{
  "num_attention_heads": 2,
  "vocab_size": 727,
  "attn_scale": 0.125,
  "init_std_o": 0.0,
  "init_std_down": 0.0
}
Each number is 128 + 24 x the weight over its row's rms, rounded and kept within 0 to 255. Layers, rows and columns count from 0. Numbers have three digits each. The size before them is the row's rms in percent of the matrix's.

# up: layer 2 MLP up, 192x64, rms 0.587, rows 80-191, columns 0-31
# down: layer 2 MLP down (transposed), 192x64, rms 0.539, rows 80-191, columns 0-31
# gate: layer 2 MLP gate, 192x64, rms 0.546, rows 81-191, columns 0-31
up80 105:155095161144151097095131106179131087162178125091151139104148138114168107103119121131115132125161
down80 104:108155140099154132134119161134162095156128099129103132161148140147183131138147154143157120109142
gate81 093:139128103105148145140086089134103112130102159068136145128081132128170061147132122110125141127132
up81 103:124120131139128111120140151118153137105146082196111126161160130123075151144111097141132131158085
down81 103:131094120119107138101127145131156129179120119144092131152154101129101136134110117102108138150176
gate82 104:118118166172128141120119113170101116192165124157161143138146146111131104104151169103139130117159
up82 108:126122163146125149128117140132070100164113109164144156154151138105146106099177198139152125119140
down82 099:149130094151113180129137148100109108099144122118121166113154125125180162145125127161128186139134
gate83 112:138107134137129098099092154110161157148152095149113110096145140139176141095147112151113121121104
up83 104:115137103101089142129139138113109111157119167106132115157152166137104119136120153151099131143170
down83 101:094112127082160198088139134104103135151085110115117114131123124140095101149098113126135121161121
gate84 097:133126134158175139128120145164149158122125163102152163165111118142134093110099145132127154147172
up84 093:124108104171154135123137148178142150103168171106142182129123116148142118113078165123130145139152
down84 095:133162110151088129097165099164116111117145124112109204127141163116117161111147139148127141156132
gate85 095:146140170159149155095113155109112146112129113158117120129146106132137131148198156134100119157124
up85 092:112131106126131138139100115142128126168134138104109097145125124114104135143094093110144122095137
down85 097:064153118109132124107143152128156112121105113116137160134131099123126121095149115154111092156166
gate86 109:127132161162136145129142135144180133130127113156122070132111115139140109122137140094133113086115
up86 125:112151148156104152125139143155163096143118085150111077118125116139139123123139151087140136076162
down86 109:120205127131093122128159151141091116105119111141128101135052147107135116087111140109147159130138
gate87 095:105119116130122138120125125121130148179109139139120156151165162091145138110088115111166135124151
up87 086:138136115143149140126144151116115116110131099092090091099121126123131146085155154162065126138141
down87 087:105137121070116117129129150135178130168089118087151119092145142128106072131125119129102165117134
gate88 098:117148132091091120105117108088173152126083089150183122170110102154119114156127127135136134209140
up88 096:104129137133118165179132162073109117111110114132103130131146158122104137154095104148142142122085
down88 101:120134127125157146087135117169135109129161144115133092135125099110090117143113120138102099123038
gate89 117:132140122131094117132082149147165133084153125105138171160100145105108117113130158123133113087134
up89 122:111126126135101107125118131155146138120134142123111163175078155111135132146129159106151146169179
down89 109:155131090129179125143123122116142151135132136122102125156103128119123156091106108136157162139154
gate90 090:138125141159125136076116108144157137105132154159171160147142087108160111074130123158123115111100
up90 087:135116159171109150060103101152153132134142113148160169136136095116155106115118102152143141130097
down90 091:130119142116105150103156140122120141141144118140106120117132132101145104144145105084153146076143
gate91 102:084093161149134128132084103125140150158120127093119143138154159144087125107156150143141131084139
up91 094:161115113082137126116160127144142106102152124142137096124112091126145133135073113116143115168107
down91 093:121075140150112140114133157122146090102123088152131153121144141088151108107139126086108140121135
gate92 096:162106125113131123109097156174126102142098149117116104142102128165155117155156103078155123105109
up92 088:163151116099095122135096154184141095127103133116100102144066127178156114154130099085145140109147
down92 093:177124150091093109127109113128085088150112164149117124126113167116111173138139097151137149109125
gate93 101:099114127124093152141119162098146164088100118138119148144137137091115113120153127145109106173104
up93 103:117145099134075157107074116108155169113142142130094122137149152126127129130142121124116158173127
down93 099:125170117119088151122141132165156130116108138154130135153079111121176107139123120113116124136152
gate94 093:092136146155120135136099104136134124109124108129099116172114176131128101150171156149112118086154
up94 089:095125151151139128125091076114114145091156117107078122160099188142126128150138154163120120108115
down94 094:160153117096150118113145151133150109154112142146090150145191111131132171120125104133166152091163
gate95 109:135166124149173140127081119156128150060133154134100135128083161131166148133143136098099082120114
up95 102:084115157086119153123123167104107141157137122116122134115110118139114142085131154175180149084120
down95 110:160166107136125127144158130155145119104104122066138143115166131140133108101111126131120097133098
gate96 108:116101103139156158139129087173130154141108129124125124110109142124171123104127163147153143096175
up96 105:146115139120118117133133108112147166151123119111110122141121129091106136166173173118098083155065
down96 099:149096133142129110138105144110144152093126103119143186164161134147114115102138112092085120147115
gate97 113:137108124134151093113160150149110180132145152133142114173171147182128104097105110121106087154141
up97 108:097106134142110157088095125143144148132139087155146186108098126133104142171163129103134148153102
down97 099:073105106109114141096150120100127119128188123106078125157129094090140134108141123128133100145171
gate98 097:158128126148163103146106165117121169140120060125161128099124145124164106131090172126130116125142
up98 098:140135159138154133144135105164114100125149107131142101107117157129183149108057170108127124140140
down98 102:166105118138111102137152157115112164112149131115133180116144144099111165133127100175175133099106
gate99 110:125102130155121119094086144118140170118142142146090125181122110100133108144139121125086137130096
up99 097:115139141168145130121132141137141113153136081134168136109118164129152140122131148107116100108074
down99 102:116110090138149103123136129103175114118137108154141146177146128156160149090166158112132134111112
gate100 098:149119127169132150141152156106108143177140121089078166126167134140147101101093154142128138149143
up100 091:142124111090153128099112097136147136110122141149152132150153150090093138108121103151163128122140
down100 100:089110146132165077104092133142151087134085095111126102127132141102138074135119150121108102140183
gate101 101:111071146128109126146138110139159138098096125105153134138118108118158100142122130148134089146110
up101 135:118090142140099107124162118132129131111120114107175150088117109099141101158107122151150120149124
down101 112:158127135087099170118149167100143188091104126119082174146151112109137116103130151091174108132125
gate102 106:077103137133162122145087134100122179123098114100151100133120112139098124157155129170122116120113
up102 132:130131173142143086153129136109130138134111157090172133131115101113108112181108112159116149127113
down102 119:167169153127116110132087140137105137112196086132131126176126159135135100153132154130135178150074
gate103 102:097102129124145098105092152118113174143126205122143112158108115089145131136121146164128116137132
up103 100:158148148144090145129142107160125080121117072142115139101155123150112088131138129096132112117134
down103 100:153101078112164146128134130116151146121068099121089132107103105133135123130184118116123101139083
gate104 108:101108150149120140097125108093131143108122102088171128067133131143149110113123142151134092146128
up104 107:127144131101101156148113104108131123160109143171124168151085133131119187114150146122085158133113
down104 102:115136096105124114140093121158120110153108085109154112139193131146094104077153119111130141099137
gate105 105:118124095132136118186101118156121113155135143137144133116164162133116111085126129149077098122111
up105 095:112109121138129140124129112110162151138117146165149153105141158117108138103164152172147153111108
down105 097:117140137156118158143137083124145100130145162147126131168119149147146137122128119107156114165132
gate106 111:089101132168150119112099146122127148149129136124178136111178152144137120069131165084123112107157
up106 120:145128150111143139136151158131130130105119129148070094158078126166099104155131091144129145150090
down106 117:152163114130140118140122124107099091150131090135092133141080124131153073098144101111111152137097
gate107 103:139128161097127118117134078148119143159106167128154140150129158144137106161128153118114119092128
up107 097:153147171106107120129115142146122149169152099106144150162095141152125109162135135126140110119138
down107 094:135133130119099111139098152140147135153106109114063123080117132148096161105110114150175154145143
gate108 040:102108107136178146092099144125152117130107106137180133140133109151143094121128157126124094117123
up108 030:126091156098148150176109130117156127091163148115111130118135114170113151104132137145143152122107
down108 039:113144122125121090135085150120142110173106134141140110084116109128132136137138149081122136122123
gate109 087:120143109107161139142139164144105147104109138113059098147108140180164137143092143110144105128120
up109 080:134130117104156132154140144158089138086113118099067113127106151196169136124073153100153121140143
down109 092:149107100118108156086157113129098098130133157112113123125143149130083145121140133142147135127105
gate110 098:157110171133161126136155155135131158112095072104186098153113119133151109118109121115100146143125
up110 092:096126064109105122126109122152139121157141162113035163130127121153107124138148165125157121104149
down110 098:093114122134151149131107118111153180125125124125124130121122192134120137129126131101066174096166
gate111 105:090105152138108110086121114081159101120120129120166130101108106138150119132133165159121135155151
up111 096:169143115133128110140102165169131138072114165125113101135164176101148113162148122134148153099119
down111 098:133109088136152160114146071098159114163125099147158132125122097145167112100112110146133118174109
gate112 115:110150114143133141152098184072190165093077106136119129151096091108125146141165150108118136113139
up112 122:139110139117108116080157077185097098143182146095139136121126147152122121135090096136143129158092
down112 109:122123119184144133115134135120121161155092116135102114114173156173176099078129142152176114134123
gate113 108:121129091128124125133145105136132149129151167117095082153161124144145093137135128093113096136148
up113 095:101165152114120077179143138116134140148136126073138106130134111088125126115158145149141116145143
down113 102:118123115098137129154126120139170128128128089107125135157124113128150114099148158148133127116171
gate114 102:110128127101146124145093127132127119176137141142138150116129114118106096161167157147130125149105
up114 095:137122131092138127129108147156115111143148163147154168109137147142141119112163188132104118171113
down114 097:099134127136126131178100092141099149098153147112136149104093119143115120132138166136117132123130
gate115 114:115112118189138135144125108139143152121146110099115130137098172110167126116091139092105113085160
up115 109:136115122112100106157146127107127128163099131125121129168081127139146140140083136092092126136129
down115 100:118162149153120094135105069116092068079147130093146104125105186133149167104116097157134106150141
gate116 096:144153143145152130125067181150135169134149116122130138138129166119140085105118150100134151116119
up116 098:103065110127124142127162072124129128127096149119114112129127090139124152144142147111115101136142
down116 104:094101120085166163115117134155147105129127113123135111107126102138104151139161162141141102134153
gate117 096:124144135070134154147104132109122131153113117124128104169165124099147176159132149132089116123168
up117 088:113147118084140150147100125102114145135133125095122108179135131090137182154146111156122112129146
down117 095:128166066095130093149126145132134114101140136170132115139179155130130170141120126176128162124104
gate118 117:133107089094147163156139136097108175139120114085121109148103159161136130119131110110155113136132
up118 132:124138124139122161165143091132135155134131140092170080130125124167118107109151175118165154097112
down118 116:129116097120121137158124119138156143130089170169138128158125101158138105107172125105156117108118
gate119 101:163079137160109143147114171158104111162155101126138159175090125152122089128159130107139099161118
up119 090:086130143093122103126134113098148119110132194105146163096144120142159155116125154156141149156128
down119 101:156144090132127144151099088161082123121106105096180146143119112108143112130111121081106108144061
gate120 123:123119127140116131153097141070186118074071107146124133165107116114170154123147150145112138113119
up120 123:180089119132110104123163099159142146181167105121147124126099124142116147142114125145122122170079
down120 118:132138107150146101088134122149111152139130131102185135093128178163130115140150112107141100147086
gate121 080:093149111081128116099092110097131162120110129117103135153122121130156112149123178115108134135142
up121 074:106154086096122138137088082083130155124125145128102138137137133132132140135143126085120170125178
down121 183:141094101165170119148102133125117131131105130120145149175105138119143135146102159183095163117113
gate122 110:119129105116155140125135147115179127101074128100132097133079138096144134128079130085143108134136
up122 115:181142163130115091109131143157078115157145133169124106132138125154112071147157130121139113134120
down122 109:120105145141139136103160110120122130152070143134126135105155156098115140134058109105108100141117
gate123 108:122097082110128096119099127124106140121108150093110109136119139101156126128118088134088129132127
up123 103:128087126134146091116123111166092129120136133080091115120112095095181141112117088116149122168126
down123 095:154125141126088097140136115137121113152128184119144174144150129111148156131146115117141157088158
gate124 106:125142110139137186086107111129136133118160102167131149133070110113144114110114157108096129168118
up124 097:093126172142125084176142152116140115150091150101118144134158137104113138148161104117158162089129
down124 104:139141111180187147091074109126136122103109130070154145154146140145137129108173097113127127115088
gate125 091:144101104129149155142149105138145156110100133184132140130126117120144100140113115114139113152119
up125 083:139117128110143122151134107132137146117080147164143153093133142138138112150129080127171140129140
down125 090:141164170158132113122109094130079142094144162156146134115123118112095148131133138097140139097112
gate126 098:093093101104180130122106127137109101170160094168141158146116130148116101124117101165167120112160
up126 096:107150187128112094136124134153121136146105140110146121118164105130123128173126138114104144126079
down126 099:112097112120139132118132155133148134122118124091146129110140158124138113118108132104153113138146
gate127 101:111135133116148146130082139115121171148130148137102093136102118125131115155106135116086117125123
up127 099:153135116126130117105135111158154081138145143089124154086101161133135116087189143141123119144125
down127 103:111133107110148142122127144123148143112148115123163141121120165121156152123129148115097068163133
gate128 100:101132175115148140131125103101151161136129143115123128155131121090133081113115144115090117120125
up128 107:134121082114136115160128144153097113124093115138142089097136120145123174124139121126161128150140
down128 110:069105083120135135115134130148097096085129110129152125120139148146116135122155111116143142153159
gate129 103:112142095170127116136112128109127150104130155093097063140152142087184129092133151114106108073136
up129 098:094124139172116094107125189161113151142160097082176120155117114152097124140115123102143147118121
down129 099:159117143112121132085113119136124138126167122131143052101149131153113121162133141144160092134159
gate130 097:140103101120151101119105148126168147154142092120142091118114102132131130101091144084110149145057
up130 105:089110153112120107137143153141096110099101158136101153138143128148123099153166150165151094089185
down130 098:132104161119097122135125104110179151103095105158097134107174128140138074140107139167150094116128
gate131 104:150136137092144167112091155103121110160126116078105119105171135161114084157112139126150118135139
up131 107:078121121130121132136083134095141110094112127162122172119123126130105109163154121081172112095133
down131 106:119121084100137162112156110123140113088108159193134147107133149128177137137166140123154134127113
gate132 089:094080105161146168090071131124110106103154104107133128152134144124133090127097108118160146074135
up132 094:106140149114151097160166143137136173112114113107154129105093127154156129137160138136093089179138
down132 096:058132108129155112158138140132150157141067133062106138165118132148100122151135127141105055126143
gate133 099:140123139150135103148114174120152159119091104152137136168071148132096083131131142163125120124109
up133 101:134101104143119127160118163096172157100099102166130135153086128129105103123167124151133130117098
down133 110:144138142151104084128106096114150123137124181115132137097116167111122120130100114124129158143142
gate134 096:118108116102155122126135131157166139147131144096107107146090111126113086114093126064127157121105
up134 084:112126104138139130116152140141127118133112139074112129168066099132121084126116100081118147110141
down134 093:161178133110132139117166099129095137159155149135140123114150149108136107137103130109178142129092
gate135 099:132127134091066184133114157097118119125127065098085138137112131121146067142120168114113098140136
up135 096:115106128183189072111136080167129125140134160133174130116146139124121172101127104132144139085121
down135 095:118129114161174173120107158112167138147109140139149099126140104113133117084125076136145139147131
gate136 103:152124155138151107123081208128126161129107102125111117176088151169080115132114126145136168131133
up136 101:154127134147147082133113176100112150097099102121106121186101136151065110148094116149120161130132
down136 104:140161168141147124134130106086106132142120113136137124130144179126111125142142131173108165099127
gate137 089:095139104130128163144095130140126148166143150154124086148134111133160101108118113076119127123095
up137 084:154144094108128076170089109114133132139141144079126091135076143098145158112138125076098133158142
down137 088:134147088140124134145141139123092152107150140162125090093138086130122097115120092144142151134088
gate138 095:114125070192138135120075114152130133111132096128096102138104135176157125131091155115130155108132
up138 086:110145103188123131115126127060132136109107160103121105111100128140166103148115134095097131117141
down138 090:141095117155114151125063131078108127157108148158153165109105140114114159078135076115151106128109
gate139 109:152154159160142105124112158139144135139077113153161151140125114153168116164135118121152087163136
up139 093:148128112129124132080068155151096141084127123108134115162136163139107121142166099119085130120127
down139 099:123079126105134111085108164123132098140146080149136084095131110141109157119123134129134165109171
gate140 101:092148177127166114097138140110145133174147164128173112139161078139124090141120126122146098104146
up140 092:130114065127115134162117148147134103118097114127143153104102196114144133126104106123090172161151
down140 092:122140172155154101103074090106121137150101091127163125144143146138118114139170174131142122141113
gate141 100:166123133109144150146129116158098154142129093131091146125093145102154073110099146132157122120132
up141 100:110118143148132116161125182109161110132137177147102131123126122129102144100160169098107101140098
down141 100:108118140147161159132084154105102139089097167149150063126099141130126109125114130133137124140176
gate142 090:160126109140143121135167129159112127147126165110126131119122132112157065103136084134110141126149
up142 079:101149158107140137126098142109132132111121061160116136121138133128114161144125188140141108139100
down142 094:061079131090175138131087100123161133128121076106113134155133151124145140121134174098113095152094
gate143 099:151140106129149155145128143083140136086115103105132123185107154165113106107081120109093103180156
up143 102:103138156113119106108108111134101133155129127128133116058137106097137144137172128175170139095084
down143 098:096117122104170122111095091143127132104090106083144156179136176139164107119118102139140111099141
gate144 096:095133163093135085109136143105133146140151125165135131116133134137149105143137149136112135156095
up144 077:138177114152129154134130138146121135159120110115106131175092132145124153127087148065095107119109
down144 089:118122151145122112110114134144122123145065118149159112172121115149128086118131180120148131148126
gate145 100:136122133114189122103092151129097134154138084122116129099134115145113139140090154099124097128117
up145 105:141117111172123158125096156141127158146145086131126110124114061147117150134114148105131112133177
down145 101:110151156127104132120138142133118181159155174177164113124161085116138160153153137112131131103163
gate146 046:115072106137166104071091121134150141130123117120166114108145123143168118045131117152154120129161
up146 036:112135178102159145102102175081142174127069114118147153146118141096115138173164150129111152130156
down146 044:095138136125135124093157134114090147131141106150152115119149128172124137109181162127107143123101
gate147 105:098155088120135129103116120137156155143139141140131087152164145136115096116135132098088123160089
up147 094:128101119108153130171139144135130141094148113146133149117112151108113116097174078136185138104149
down147 094:115099144130140138113136140111101135099172129162089145115108114084155126095146087128125120121139
gate148 092:120161116114130132144119139139132141156155121125154106202144135138102116155123123117158114179176
up148 084:122092145160120118124142119132147115119102140131109137061113130104151127108122125141102156090083
down148 099:123131128122163122136119127133168122074095103136148132118125115139145097151147158125088080123126
gate149 101:114165119098152138107109135159111106173132139072129125112140149123142136104127132104104102127154
up149 098:063089115120136110129140138123104112140136141153125116149166126148131138103102111127087119139135
down149 101:149119065113120111175157148111118083133135105148129145175151162112171140172155142140129149105131
gate150 109:107122121134148139115082144101133126125114112108126124103119110128188118113161151144124139170136
up150 128:108138113127098076103125144116130153119120127134114148062124092124149103135131166147121124158125
down150 116:124168156093112103119130131139076160147097124105126113127157091137084148159100114110119086100126
gate151 094:139099130147135151092111155110126178112117115133157127099131127090161098106150161149117133097144
up151 097:133139126126129137170114116149115091150128130131146138164091127145109123144141082078107106160098
down151 093:083129111130119123123135141127166158124096074055141106111138115118171119130148171176162085092146
gate152 099:106125201105143143113125152124155140084108132158110085141112112161166144101177106134143132084131
up152 090:097148135137179136140136092079127121098108167103178168129105116112124134129140132126143082136099
down152 097:158088108118146105183104130164148134114128095124139183094135183120117122151128135120135117141131
gate153 088:101108143108144151110109122126130148123115143087096170154148142136107104149113103077137159174129
up153 080:064149156114121186130119142107121130140100141113100124104134153112121130146108101105127131152087
down153 094:129113156137130128149129137096092151103128167146138085120129127120113093149138137086121149102114
gate154 102:122121138122144128122130131117187133074105133118127146133092137127139103160153125141154118174153
up154 095:120118130113111156131120137116108118173159137169127129141163130099097144110134145140090128119126
down154 099:097115065120134124114092142110158119109115089181156150136114120131116146131143131126101174147141
gate155 115:105113118136147113182143138095146112192134092141115114116160127123145110152158115151149097119094
up155 111:146112123157141110159148129113153118178148091115098116102172128130130140141102125135148121088117
down155 108:101126139164121119143107115112093126141120118153124099122158127094156137147109114129112151133148
gate156 101:144097100100139163142148131118128120113103154138145126169075136090135096121118113114086084146115
up156 097:097145154190155098132123135130120105141148066142121123134177109180138139137104132116148116114142
down156 097:117120105141148129135131136149126142138063138133137138130121104166157149115135145131093111114148
gate157 102:139115105127129167077153114077185155121116112136197117098113128099160123113136150159112140133111
up157 098:124106119105141139097134111119143132130127116153162120097097086074156159135160158140111128153107
down157 092:161144131116143125140121102078111133124100124086103131122149159152135149160143090099136152060074
gate158 110:133132098109122123141115177105140150125127108113128137164097146101106134169118122119134128122089
up158 102:094079171125146133123132097117144133102132152131135122141143130129132101134157153096134126101187
down158 103:120123085127141133134088136156146154076091103174163141120122113124143109106126146173127132099114
gate159 109:114091151139168118102156134133079129171151143097116120153150133122104107099170157121095112089162
up159 107:104120161116124142115148147165119109130156142097113128144157131108114113096159116115086111090155
down159 098:189130133114135133129150158150119102176127136108169106098102110120137131135136125146137120114108
gate160 098:124112166111122090149147094108108137138105102134114091107115177120154151104055110128117100143109
up160 089:127145092143118173088109169148162124127165152120143181148134071128087106141195128125138137113142
down160 090:116086110153167148136086182098185140155066105139120131121103089134127108115140118142158119096118
gate161 095:136116065164176134126127136173121122120146154111120124103135112118128144122115100070107117148139
up161 088:159121153127127139158112139099168115165124106140141157150137147166095116107165124147114126124123
down161 088:141126126121143120118118155133193187128111081142102074186132116147150086096116131146128125124131
gate162 096:095134119136139158143135113138158157083107070124135092099138141094170132107093136080175125137108
up162 093:130128131123115114077117089100124072122131165155146153118142113196114142096140127197091104118154
down162 101:150077143164105092067095150142145136133104139135110095147133119155124142133130124159104098137150
gate163 093:129068123152173135121173140179141148083113100104155098157140135159114119119123144119102107140140
up163 089:115147130113123138116066119085112120172138141145127157076108124087137099129132095142157115130107
down163 099:146101076141137124141087130119132112127122121127131116141132147118094158120124111156118101140142
gate164 103:125114135119145160102141131129093155155101126093130129155117156102155147113094113124106067118175
up164 102:122112128134144092122132150145149110090148123138150093109157066111109154154141158108123145169139
down164 098:126120136170134087138073136101158138169106140134131146113104081177116113108122145150149120151161
gate165 116:114132130124143099084143129101180141126131160088149096139093135119148115132136159114075120095077
up165 104:104137139158155124123144157094153139122135110098137084111133195110128120122161128160082109100119
down165 099:119187140120127130121100120118074096181161105162126103086077143154127134162152119152161130111132
gate166 102:136108115116141098122148130115116115181171113107065158182086131149140090111116162149128113122172
up166 104:148109135105125061124150108117132126166176105102087143151093160163131107110135159126120123135177
down166 097:114112163118097123130151121108140132176159130117110123157085171115108156159144150125126128107110
gate167 104:127110118182170134102134110145125150144138144106080166103151075119157120157150133107114115137146
up167 102:149093127116130131129108102145102124137099093167129109161117110095113129142141104128139125141143
down167 098:140120143177124135106105134145130123117114138134098159186139112108148142161145141078140156097126
gate168 115:123133138085157134144078156061168195108134119147146120150105113122128143130147159167134128094145
up168 130:111107151079122094136102153112158119108134134125114126166131139142139134141091095142133144167136
down168 126:080132145092139133102149123120130125119118079131170111155116107106099130128120082166171160114134
gate169 120:113111100122121127128107174089142166086113155112149105152123095111142087158145157137107131144131
up169 112:112139125118124116121120154110119140119113172117136129171120100126113084193130165136091112136127
down169 110:148171149068084096132147143121117085155137170125115137131157151141135116141135106125110184101109
gate170 102:154151101126134113096119136137156152166096143103116072143149100133127134149107145091108114192172
up170 107:117122154127103171149111111120103111080141127157123186107137149148152131088135139197154116110128
down170 103:094132143115164151105135172105158125132131141097140097135118131115144181097146097119111115107053
gate171 116:120131117142143132135141166122175146092134134072146117147124110107157102055109111090154137146129
up171 132:098133133127113136116131137111163137099181149100137112133143115097176110082143096095113131125125
down171 110:123125130175126130176119102114115111110179125098139082149117117090109125128146098140161165120122
gate172 085:084096118118118139129153101109135114125074095124165116122158162116121099081122128112090082140113
up172 090:123092139122107118126166096111104124133145102120126094137122170127142092088127081112103122131101
down172 093:147147132133115120175112090134170139115176133123131142179141140117117106142095109111155086116142
gate173 098:143092108169147118144106121158138142125126127144143136137109122163066105122132119099105091173170
up173 106:159119064144173113140145109134125106132139097126117139137133130145098121134093118083096100132162
down173 105:112095140132100092126157132093150143132124157110126104114110171104165150139164088113139140124175
gate174 115:112097143125137119106117135096170162119108109124145148097100086126151132132142148108115148126113
up174 121:114173090148122129100112154132127140136137170116132093108112108135122117165137174122126141130148
down174 122:129166087110084120120104131094102150167121112147140120129074137170148122119158161149121139134110
gate175 100:097101114126093110122116129098135151101112099138185130146143105116142119111138122123114106146136
up175 114:150126139125166145135117139134119126148138149116078111097148169145108132138135134129128152094126
down175 103:187089103147123132137096100143118135133124137129142132156119116148132074124124119091122101068110
gate176 111:129171141113161124087154164137089140182127117142127083142142118134134088141088179126112116094148
up176 102:123154135112117123161117124092148163095146167083133196127087122122102129121136122166126164144102
down176 108:105073126109139117112119127078097091153127115102130141147118142121114156145096081127120090094160
gate177 103:149134074129125134105125154151114144152120097099106116135145134174116152132126115137110084181158
up177 115:100113166121121126143121088104138123115137162164127158111090126086163094115147132130148146104131
down177 103:140093129119115121155086113160139169123085111163125129158163149117115068148108162077103126107105
gate178 098:106130164139177191122118140127153135149156109074084122096105142107111107118105138095086143119114
up178 097:119117117104100090156128131101135147112067133168159131179146111124143114135172157191148115133156
down178 097:139091116157134132094136126130166105120120111158138117144106138132170141092132129106105093134123
gate179 110:142116139140135108101139141182142147132085110129149115142111142107153127187133147133123134150088
up179 093:112081084111146106151114086145116119125168121092109121093102115123159111122167107109153139115116
down179 098:171136122134126136115105168093115114104100098157135119152128118129127154158086112159119120104145
gate180 104:082134108122134130124132162123120115134099136119147119144108135135145131115136138076092143113161
up180 115:127134147104154131093110090126122082127111159140149141058133120123097146166144126156156131147102
down180 111:152127082139156103169125100176115138145133153118136210094127145146099132135134142127139149127158
gate181 108:111112134117141092122093149156133118171100135137087135163115138142170123162113133118126175135094
up181 103:117153136139105072102106183162124105182138119108119115145134140169138098160087124129111170174105
down181 100:091129106098122118128133126160095138164144160142129152145129144122108196179131108136132172129078
gate182 096:129131168130198090113149156150125158162114121127165090109097131124122105120128107072104114118096
up182 120:126142090137128184125098101060108107116128161150123151150149153132118149125127153175097141157098
down182 113:120122141165092156125088141142138112126118087111116141147129056154129127137154172167117120149182
gate183 094:100127119129144138112145083112154124093115151086127128100119112118180097111132120128089131156127
up183 092:142162127097119090083104126097117143141149142156136118186154122126103133130113148114143141107121
down183 091:131131118158165139149115149167149136119098118139127115200118119177118123141090157089129131149115
gate184 096:101130125160135165078108131132154164129119121144097155121143150138113108126153116130072123145135
up184 094:144133147087133113167181129128106114125106129111149124123105116092159133137120147117200130124138
down184 101:064118140117136107126095148124111117133123100066138156151078132103112144149138120095116115131159
gate185 108:094119140127150100153137107109142174129124150112104159128141129148141100071108139132156131149121
up185 111:129136128134111121112151127149128120111104146119148118153128140123127113129147111131152141138090
down185 107:131129091095143134093125152127157110119119086178131125118090120124125134123134087121142130119155
gate186 097:128117103141116132192147150104158130136120139120117132174078116142100142114121115121153058161149
up186 086:140155162130146127092125130175116158121113088116116130062162112101161109140167130156126168104106
down186 098:096104138062162168146138140160099139139098116088144142146137172119139165165121098142141126110112
gate187 103:081106086117150115189140136144115160128157136118138157175135141161104098129095114145127122138133
up187 118:063129111105125122182133134157117141124153146125130145162131136181097147126104101146101131113138
down187 109:159137086175123172123157146117120170175120138121114118142168117121113133147132123131127134110129
gate188 101:130106075124182098133116176149159139130118118138119118111110176110169144097106136125109099140105
up188 121:136123163140116150118114104120091133101131142153130137155170120153067093150157124106146142124173
down188 115:124098123177133090146156155113186113131125128152135116158153106183130133151158128112088096137146
gate189 100:161112115130167127143112135114144129133148120140123152119141123105100106147122139083117141126161
up189 097:095142134131125092118109127102117135151124129128142133073127125132109119171126173144131154126183
down189 102:179138174146127179162123153118089142137162124110105147159131143158096142123134104138116154097113
gate190 104:108127114149158094146111155134115164102105119150145145136137154171147170069152120134123142134117
up190 099:105116113142130102150128138104120150086090108154171145134137146142122151055144120133135134128139
down190 099:169133097134100140106156080126100110159181134112083157138143135107097173138135155112161111144130
gate191 103:143136099115120085090164118127176159103105121141101150138073155109128125109156127114103094186140
up191 109:161115100156127090096189115136170154108110138149116166124074144126123139125164126094102092174142
down191 103:139133135154071133140108127106132150143156153151127132117115147092126141136102087130138113105137